Weights of a small transformer language model.
Architecture: LayerNorm before each block, learned positions, tied embeddings.
Training: a variant of SOAP for these matrices, 487M tokens, 4066 steps.
Each number is 128 + 24 x the weight over its row's rms, rounded and kept within 0 to 255. Layers, rows and columns count from 0. The size above them is the row's rms in percent of the matrix's.

# layer 3 MLP up, 896x224, rms 0.243, rows 652-666, columns 112-223
size [ 87 107  92  97 108 104 106  98 108 100  99 104  97  91  98]
[[101 121 136  89 159 139 103  95 158 108 155 113  88 111  43 121 139 123 144 141 106 173 143 107  94 118 133  98 120 116 125 147 158 118 113 143 130 155 154 156 120 138 135 153 130 133 157  88 118 113 126 156 139 135 162 140  81 114 112 127  79 118 133 135 110 136 144 115 141 148 119  86 117 134 111 138 103  86  94 154 119 153  97 109 115 109 121 111  95 149 152 147 111 101 166 145 126 118 127 131 128 117 100 146 163 141 116 103 120  97 146  77]
 [127 139 106 142 115 150 183 140  97 110 124 131 142 154 101 101 144  77 143 117 153  70 142 125 104 128 146 145 134 161  96 150 155 184 133 118 132 141  99 150 142 156 132 107 158 114  87  82 135 138 120 149 126 119 144 145  93 115 117 120 145 116  97 127 166 154  79 111 137 151 116 143 147 142  81 151 141 118 160 149 101 125 107  76 104 120 146 125 122 109 147 138 148 153 110 196 154 158 157 129 124 115 166 119  97 129  97 111 135 120 110 117]
 [109 130 154 127 129 147 111  87 100 146 141 171  93 120 127 148 109 127 154 114 133 176  70 128 137 171 114 125 148 115 101 151  84 150 147 112 107 126  92 170 148 112 146  68  75 152 129 127 149 153 134 125 150 113  87 154 142 125 115 163 122  96 142 162 120 102 103 156 139 135 103 136 184 153  98 142 118 148  96 146  85 148 113 114  60 127  98 132 127  97 145 123 128 149 160 150 104  86 130 105 135 130 152 159 138  96 111 124 165 124 116 127]
 [133 143 118  95  79 126 102 158  98 122 130 147 144 103 113 134 108 141  91 110  95 112 139 134 129 138 104 159 100 107 130 137  81 119 116 117 172 118 144 129 128  96 119 165  90 132 117 157 159 163 110 148 132 150 135 124 114 121 102 139 122 167 122  99 103  92 160 136 105 180 111 174  75 148 120  89 164 102 140 101 160 167 136 140 130 155 165 147 175 115 108 122 111 139 152 160 135 168  98 129 146 190 139 129 144 133 138 152 137 129 116 137]
 [ 87 141 141 143 123 133 143 131 148 114 134 170 141 130 145 182 129  98 129 105 146 152 135 127 153 122 147 160 131  94  95  75 133 128  84 161 136 165 150 147 146 179  91 149 130 138 133 101 159 120 134 171 140 120 116  70 180 100 146 103 155 142 104 115  95 141 105 132 139 128 108 147 142 149 148 182 134 115 157  90 105 138 128 126 129 132 135 180 158 144 107 143 137 177 126 191 133 138 116 137 123 115 151 169 132 162 111 160 102 144 127 112]
 [124 204  77 132 138 143 125 144 150 127 171 161 144 107 154 105 123 140 138 122 172 188  85 131 107 127 128 133 143 125 142  97 118 100 174 119 118  95  72 141 138 145 126  73 110 132 122 178 152 128 122 124 129 130 171  99 112 122 147  94 165 127 121 111 131 101  94 165 116 147 121 122 143 110 131 125 133 138  94 136 122 100 116 142  73 154 117 112 110 115 146 140 118 127 105 151 130 115 114 120 136 138 159 139 164 182 127 137 148 161 149 101]
 [120 118 125 116 120 118 102 138 125 129 118 119 117 125  89 155 126 113 152  88 158 160 118  84 146 141 140 115 137 123 114 134 126  96 117 115 136 138 170  92 134 146 109 149  84 112 111  93 126 132 123  78 148 108 131 150 161 172 114 118 157 154 153 147  86 122 153 157 152 124 132 127 140 142 124 158 113 112 164 173 189 141 117  99 146 150 136 141 145  91 128 146  59 176 103 109 140 119 120 166 113 142 118 139 116 113 109 140 124 137 125 105]
 [131 153 119 118 138 143 141 165 131 140 119 140 134 137 136 143  68 121 112  99 142 125  92 141  97 137 152  96 190 149 136 145 125 148 166 157 130 159  86 158 141 131 133 108 134 143 145 129  99 155  99 105 191 150 131  84 133  95 132 119 160 133 101 163 120 164 133 146 123 129 120 133 110 108 128 161 155 122 146 118 162  97 118 179 137 135 144 139 140  87 141 105 129 134  96 162 131 196 118 119 128 139 118 118 121 166 141 189  94 176 129 113]
 [132 110 123 168 128 104 137 150 122 112 130 133 130 140 106 153 157 142 129 148 133 137 146 113 141 125 106 143 141  94 168 126 119 107 118 119 100 150 122 163  71 120 130 113 116 113 117 128  82 129  75 143 137 137  78 108 100 141 125 136 137 131 115 142 142 135 107  96 122  99 121 123 113 149 105 131 103 153 154 134 155 104 139 127 124 124 114  93 110 116 133 122  98 171 149 129 148 114 108 130  76  96 120 154 107 135 127 123 126 138 148 129]
 [166 114 149  85 106 104 117 152 115 153 128 107 162 162 118 144 128 112 138 158 131  98 108 109 143  94 100 143 112 130 107 112 112 170 139 145 135 130 156  90 191 131 116 163 142 117 101 113 127 130 129 131 145 126 125 143 126 146 122 165 108 163 128 144 148  95  94 104 103 153 126 117 151 131 155  95 124 151 167  93 154 141  85 120 156 100 111 128 100 152 145 136 137  88 110 102 161 128 156 140 197 159 139 121 128 149 125 131 149 137 137 166]
 [127  75  85 104  97 113 117 124 129 131 102 136 136 157 142 118 105 131  85 114 147 132 115  98 132 134 135 122 122 149 127 138 129 112 145 120 171 142 120 120 144 142 126 123 170 148 179 124 177  78 140 161 123 146 119 123  96 109 116 179  86 141 156 167 135 113 124 110 122 141 150  85  91 117  98 131 128 132  95 146 139 164 110 127  94 150 129 126 113 116 132  58 135 122 103 146 136 115 136 135 170  52 129 147 124  50 138 126 114 108 131 136]
 [142 156 107 151 184  91 128 109 120 123 108  90 107  97 116 137 131 118 132 164 145  93 122  77 125 130 141 129 160 118 104 113 133 124 106 121 100 108 123 140 102 118 102 165 163 124  92 115 140 120 120 111 116 150 128 150 146 180 131  80 135 106 136 115 153 107 147 148 119 110 154 155  96 135 157  88 102 112 116 165 138 167 112 156 129 132 103 125 129 133 129 134 165 114 163 134 160 103  55 130 175 151 125 134  97 144 113 120 130  94 137 164]
 [111 114 132 117 136  82  64 164 175 112 107 135 120  90 115 131 103 130 139 130 119 149 113 160 112 160 115 142 141 120 119 123 129  94 138 153  61 202 143 106 133 152 114 157 143 117 149 150 114 138 135 136 132  89 148 170 117 163 147 135 103 169 141 113 123 123 120 151 142 145 142 142 133 165 128 103 132 170 124 113  81 123 114 185 106 143 146  88 132 147 119  83 146 141 168 112 112 121 165 146 146 103 117 126 147 140 141 110 172 114 157 149]
 [119 134 194 124 146 128 105 153 133 150 143 186 167 150 122 132 140 122 112 107  93 121  71 127 116 181 158 129 111 161 127 171 139 121 176 103  99  91  81 147  83 115 108 153 156 138 113 115 122 109 130 127 110 115 139 112 127 143 142 108  99 120 151 155 106 124  98 105 106 127 157 134 131 125 136 116 120 145 168 121 133 105 148 103 172 123 133 122 155 129 108 149 120 148 155 152 127  98 131 108 106 143  99 124 117 140 120 140 134 148 119 153]
 [148 146  95 126 129 107 135 127 156 126 154 130 106 102 154  95  89 143 176 108 117 129 110 144 121 118 146 102 148 133 166 118 145 100 131 118 136 136 126 191  98  98 167 133  99 108 139  91 160 126 118 105 154 168 134 119 157 122 110 133 148 139 166 160 160 114 127 140 142 183  98 144 100 139 138 138 129 142 110 123 136 121 122 116 147  95 118 124 158 121 159 140 103 129 100  92 102 177 124 137 141  85 132 131 129 151 176 122 126 106  99 147]]
# layer 3 MLP down (transposed), 896x224, rms 0.232, rows 652-665, columns 112-223
size [103 106 102 102 114  89 108  97 113  86  88  98  93  92]
[[155 188 146 150 155 150 136  87 151 158 153 123 151 163  79  99 136 126 143 108 133 153 112  75 128  86 107  86 110 140 108  85 129 135 113 121 129 118 112 169 159 115 169 117 114 131 133 135 148 171 128 119 164 148 107 130  82  84  99  70 131 170 118 151 132 128 172 123 107 104 127 105 100 120 117 167 128 114  96 130 137 160  83 116 137 100  83 119 113 120 132 116 133 131 126 160 114 114 165 130 130 143 140 118 111 109 128 149 102 145 141 134]
 [ 92 124 107 113 104 134  85 133 145 175 110 151 158 159 129 149  94  99  90 137 124 121 139 147 112 144 147 115 131 103 139 122 151 144 134 114 143 149  86 135 152 166 143 178 121 129  87 136 104  86 108  88 114 139 133  96 109  92 154 105 130 128 126  97 113 116 151 177 138 100 130 105 120 148  97 114 117 129 116 136 112 144 140 116 107 131  99 127 123 137 132 202 121 124  88 129 118  98 111 119 136 161 144 127  97 133 158 131 161  75 115 183]
 [ 93 125 139  86 130 100 113 162 109 134 168 134 182 130 172 119 136  95 152 176  76 130 130 121 146 119 130 131 111 132 108  66 147  97 124 153 128 143 160 149 128 117 104 102 117 104 146 115 116 143 115 141 136 107 126 157  95 146 170 117 170 151  70 172 105 125 118 129 103 119 137 164 193 137 100 130 162 153 125 143 118 159 152  99 141 112 106 107 126 160 151  81  75 116 114 146 127 162  55 127 154 133 126 113  88 134 133 114 145 136 105 114]
 [ 97 125 102 112 132  80 125 118 193 163 110 152 136 105 122 128 115 129 117 102 131 135 138 105 145  97 147 126  81  79  86 108 136 132 105 141 116 191 125  91 100 176 142 100 133 122 131  95 165 129 124 165 117 113 124 104 149 108 141 140 117 103 120 142  91 106  81 123 108 115 117 117 174 138 164  77 162 132 120 151 104 156 147 146 161 104 126 136 159 123 124 131 105 141 133 118 137 102 120 124 112 146 160 122 165 176 127 165 139 118 133 143]
 [120 130 103 153 174 102 104  66  97 111 128 127  98 153 133 151 143 130 121 133  94 127 119 119 112 111 118 123 106  88 132 129 169  74 146 147 103  78 144 176 139 150 171 136 128 154 104  98 135 211 124  96 126 145  91 125 131 164 115 101  53  83 113 131 127 143  90 142  96 132 114 152 122 141 121 108 127 112 125 121 121 140 161 150 135 121 145 120 138 110 102 130 147 128 152 126  97 182 136  93 128 115 119 136 103 131 127 118 166 108 111 125]
 [136 118 157 120 119 143 113 115 102 138 138  70 154 157  93 175 115 117 139 137 115 143 139  82 156  97  69 141 139 164 169 155 137 124 102 105 159 154 147  95 143 143 153 141 145 154 133 141  89 149 154 114 127 131 132 140 135 109 176 164 127 147 107 169 125 134 114 111 124 109 127 118 150  88 112  92 119 178  87  93 134 135 163 157 121 130 114 132 206 144 102 107 134 123 122 147 106 116 147 139 112 138 111 102 142 139  99 126 123 102  91 133]
 [139 131 124 150 118 124 129 126 133 135 125 142 112 163 138 174 107 132 140  78 120 111 109 150 140 105  82 160 122 168 174 126 132 152 143 156 130 104 108 117 156 165 117 142 180 103 113 172 130 141 121 118 144 136 133 154  96 106 153 178 157 121 112 104 135 146 158 154 137  92 127 120 153 117 134 113 146 128 100 109  77 130 115 122 115 147  98 122 137 105 134  95  84 178 142 108 124  83 144  71 128 155 104 127 153 140 101 113 107 136 138 100]
 [ 71 171  90 154 151 106 169 124  95 152 121 169 128  92  86 114 137 113 147 126 167 171 143 164 164 142 123 110 159  97 139 130 117 138 119 110 120 144 130 141 155 146 145 115 123 106 126  85 130 102 109 141 131 136 129 119 144 160 152 146 118 147 104 133 133 117 157 148 157 116  88 109 163 135 122 116 142 142 130 142 161  85 141 163  80 155 118 138  95 121 158 103 138  88 154 122 163 108 200 144 131 139 133 142 136 162 162 104 115 173  69 127]
 [148 167 138 137 162 118 139 130 103 117 140 114 165 105  85 162 118 119 101 170 114 116 102 136 128 137 112 139 183 147 144 153 136  91 171 127  99 129 154 130 157 138 144 161 142 120  77 101  91 135 131  81 157 127 135 128  81 139 123 131 142 114 144 141 157 107 124 117 131 117 143 164 156 176 129 126 122 141 131 146  99 154 162 137 120  93 107  65 110 146  73 120 137 100 141 120  90 101 134 112 119 118 121 159 120 144 136 136 147 123 133 131]
 [114 109 122 149 111 124 145 141 154 143 144 130 112  94 103 142  68 137 154 162 106 169 172 141 114 126 153 112 123 141 149 148 126 115 114 109 157 157 118 167 130 111  94 115 103  87  96 136 102 113 144 108 104 105 123 131 130 122 121 142 113 106 110  97 115 119 185 127 127 129 154 146  81 118 106 135 131 111 142 127 141 123 126 151 135 143 110 137 138 123  91  94 135 173 115 100 132 139 158 101 120 122  96 156 113 109 116 135 154 174  86  66]
 [112 152 140 165 149 157 151 163 135 121 111  83 139 111 138 120 104 147 152 153 121 136 128 150 103  96 114 115 115 129 122  91 143 152 107 128 143  97 102 124  84 137 141 128 122 122 130 120 120 150 165 129  87 119 187 123 102 116 117 112 149  99  81  87 168 146 141 137 134  98 130 158 126 161 164 109 114  94 134 129 139  98 140 118 139 142 115 129 128 123  80 168 141 124 123 109 113 121 118 127 125 181 126 113 143 173 130 103 159 131 184 121]
 [170 118 204 134  74 139 142 138 128  92  91 123 110 123 106 147 129 113  85 141 196 147 139 145 145  87 156 121 101 176  97 117 132 122 156  78 123 126 100 137 150  93 173 132 169 134 153 112 110 124  91 137 111 160 138 118 115  91 150 125 110 134  77 137 157 134 114 144 123 121 122 132 137 118 104 107 161  94 180 130 134 131 119  98 132 103 139 131 101 117 159 131 139 104 143 129 152 122 158 126 122 147 104 115 118  67 119  81 148 127  90  95]
 [166  98 130 183 134 159 141 160 101 131 157 165  89 151 136 149 142 146 118 103 133 120 127 123 161  96 150 112 108 132 124 145  93 145 137 122 156 146 124 200 150  95 107 101 125 158 124 144 140 143  86 104 118 150 139 118 148 134 138 131 127 103 125 144 137  81 131 106 145 189 117 138 103 119 116 132 166 150 194 134 152 110 115 122 106  89 135 121 147 132 118 164 123 102 107 121 160 153 117 126 114 208 108 132 131 139 145 123  85 155 124 131]
 [129 106 137 145  89 110 116  89 136 112 113 108 127  81 128 154 125 155 161 112 148 165 158 104 115 136  71 132 108 103 127  88 141 127  91 161 162 151 147  77 117  97 136 148  82 120 152 132  97 116 145 124 157 123 166  80 136  68  93 112 122 123  83 141 128 128 139 136 138 124 101 175 120 109 137 111 146 161 123 110 101 124 110 119 109 116 154 143 152  98 126  88 111  98 105 138 160  78 137 134 112 147 147 114 161  96 137  91 130 149 128  98]]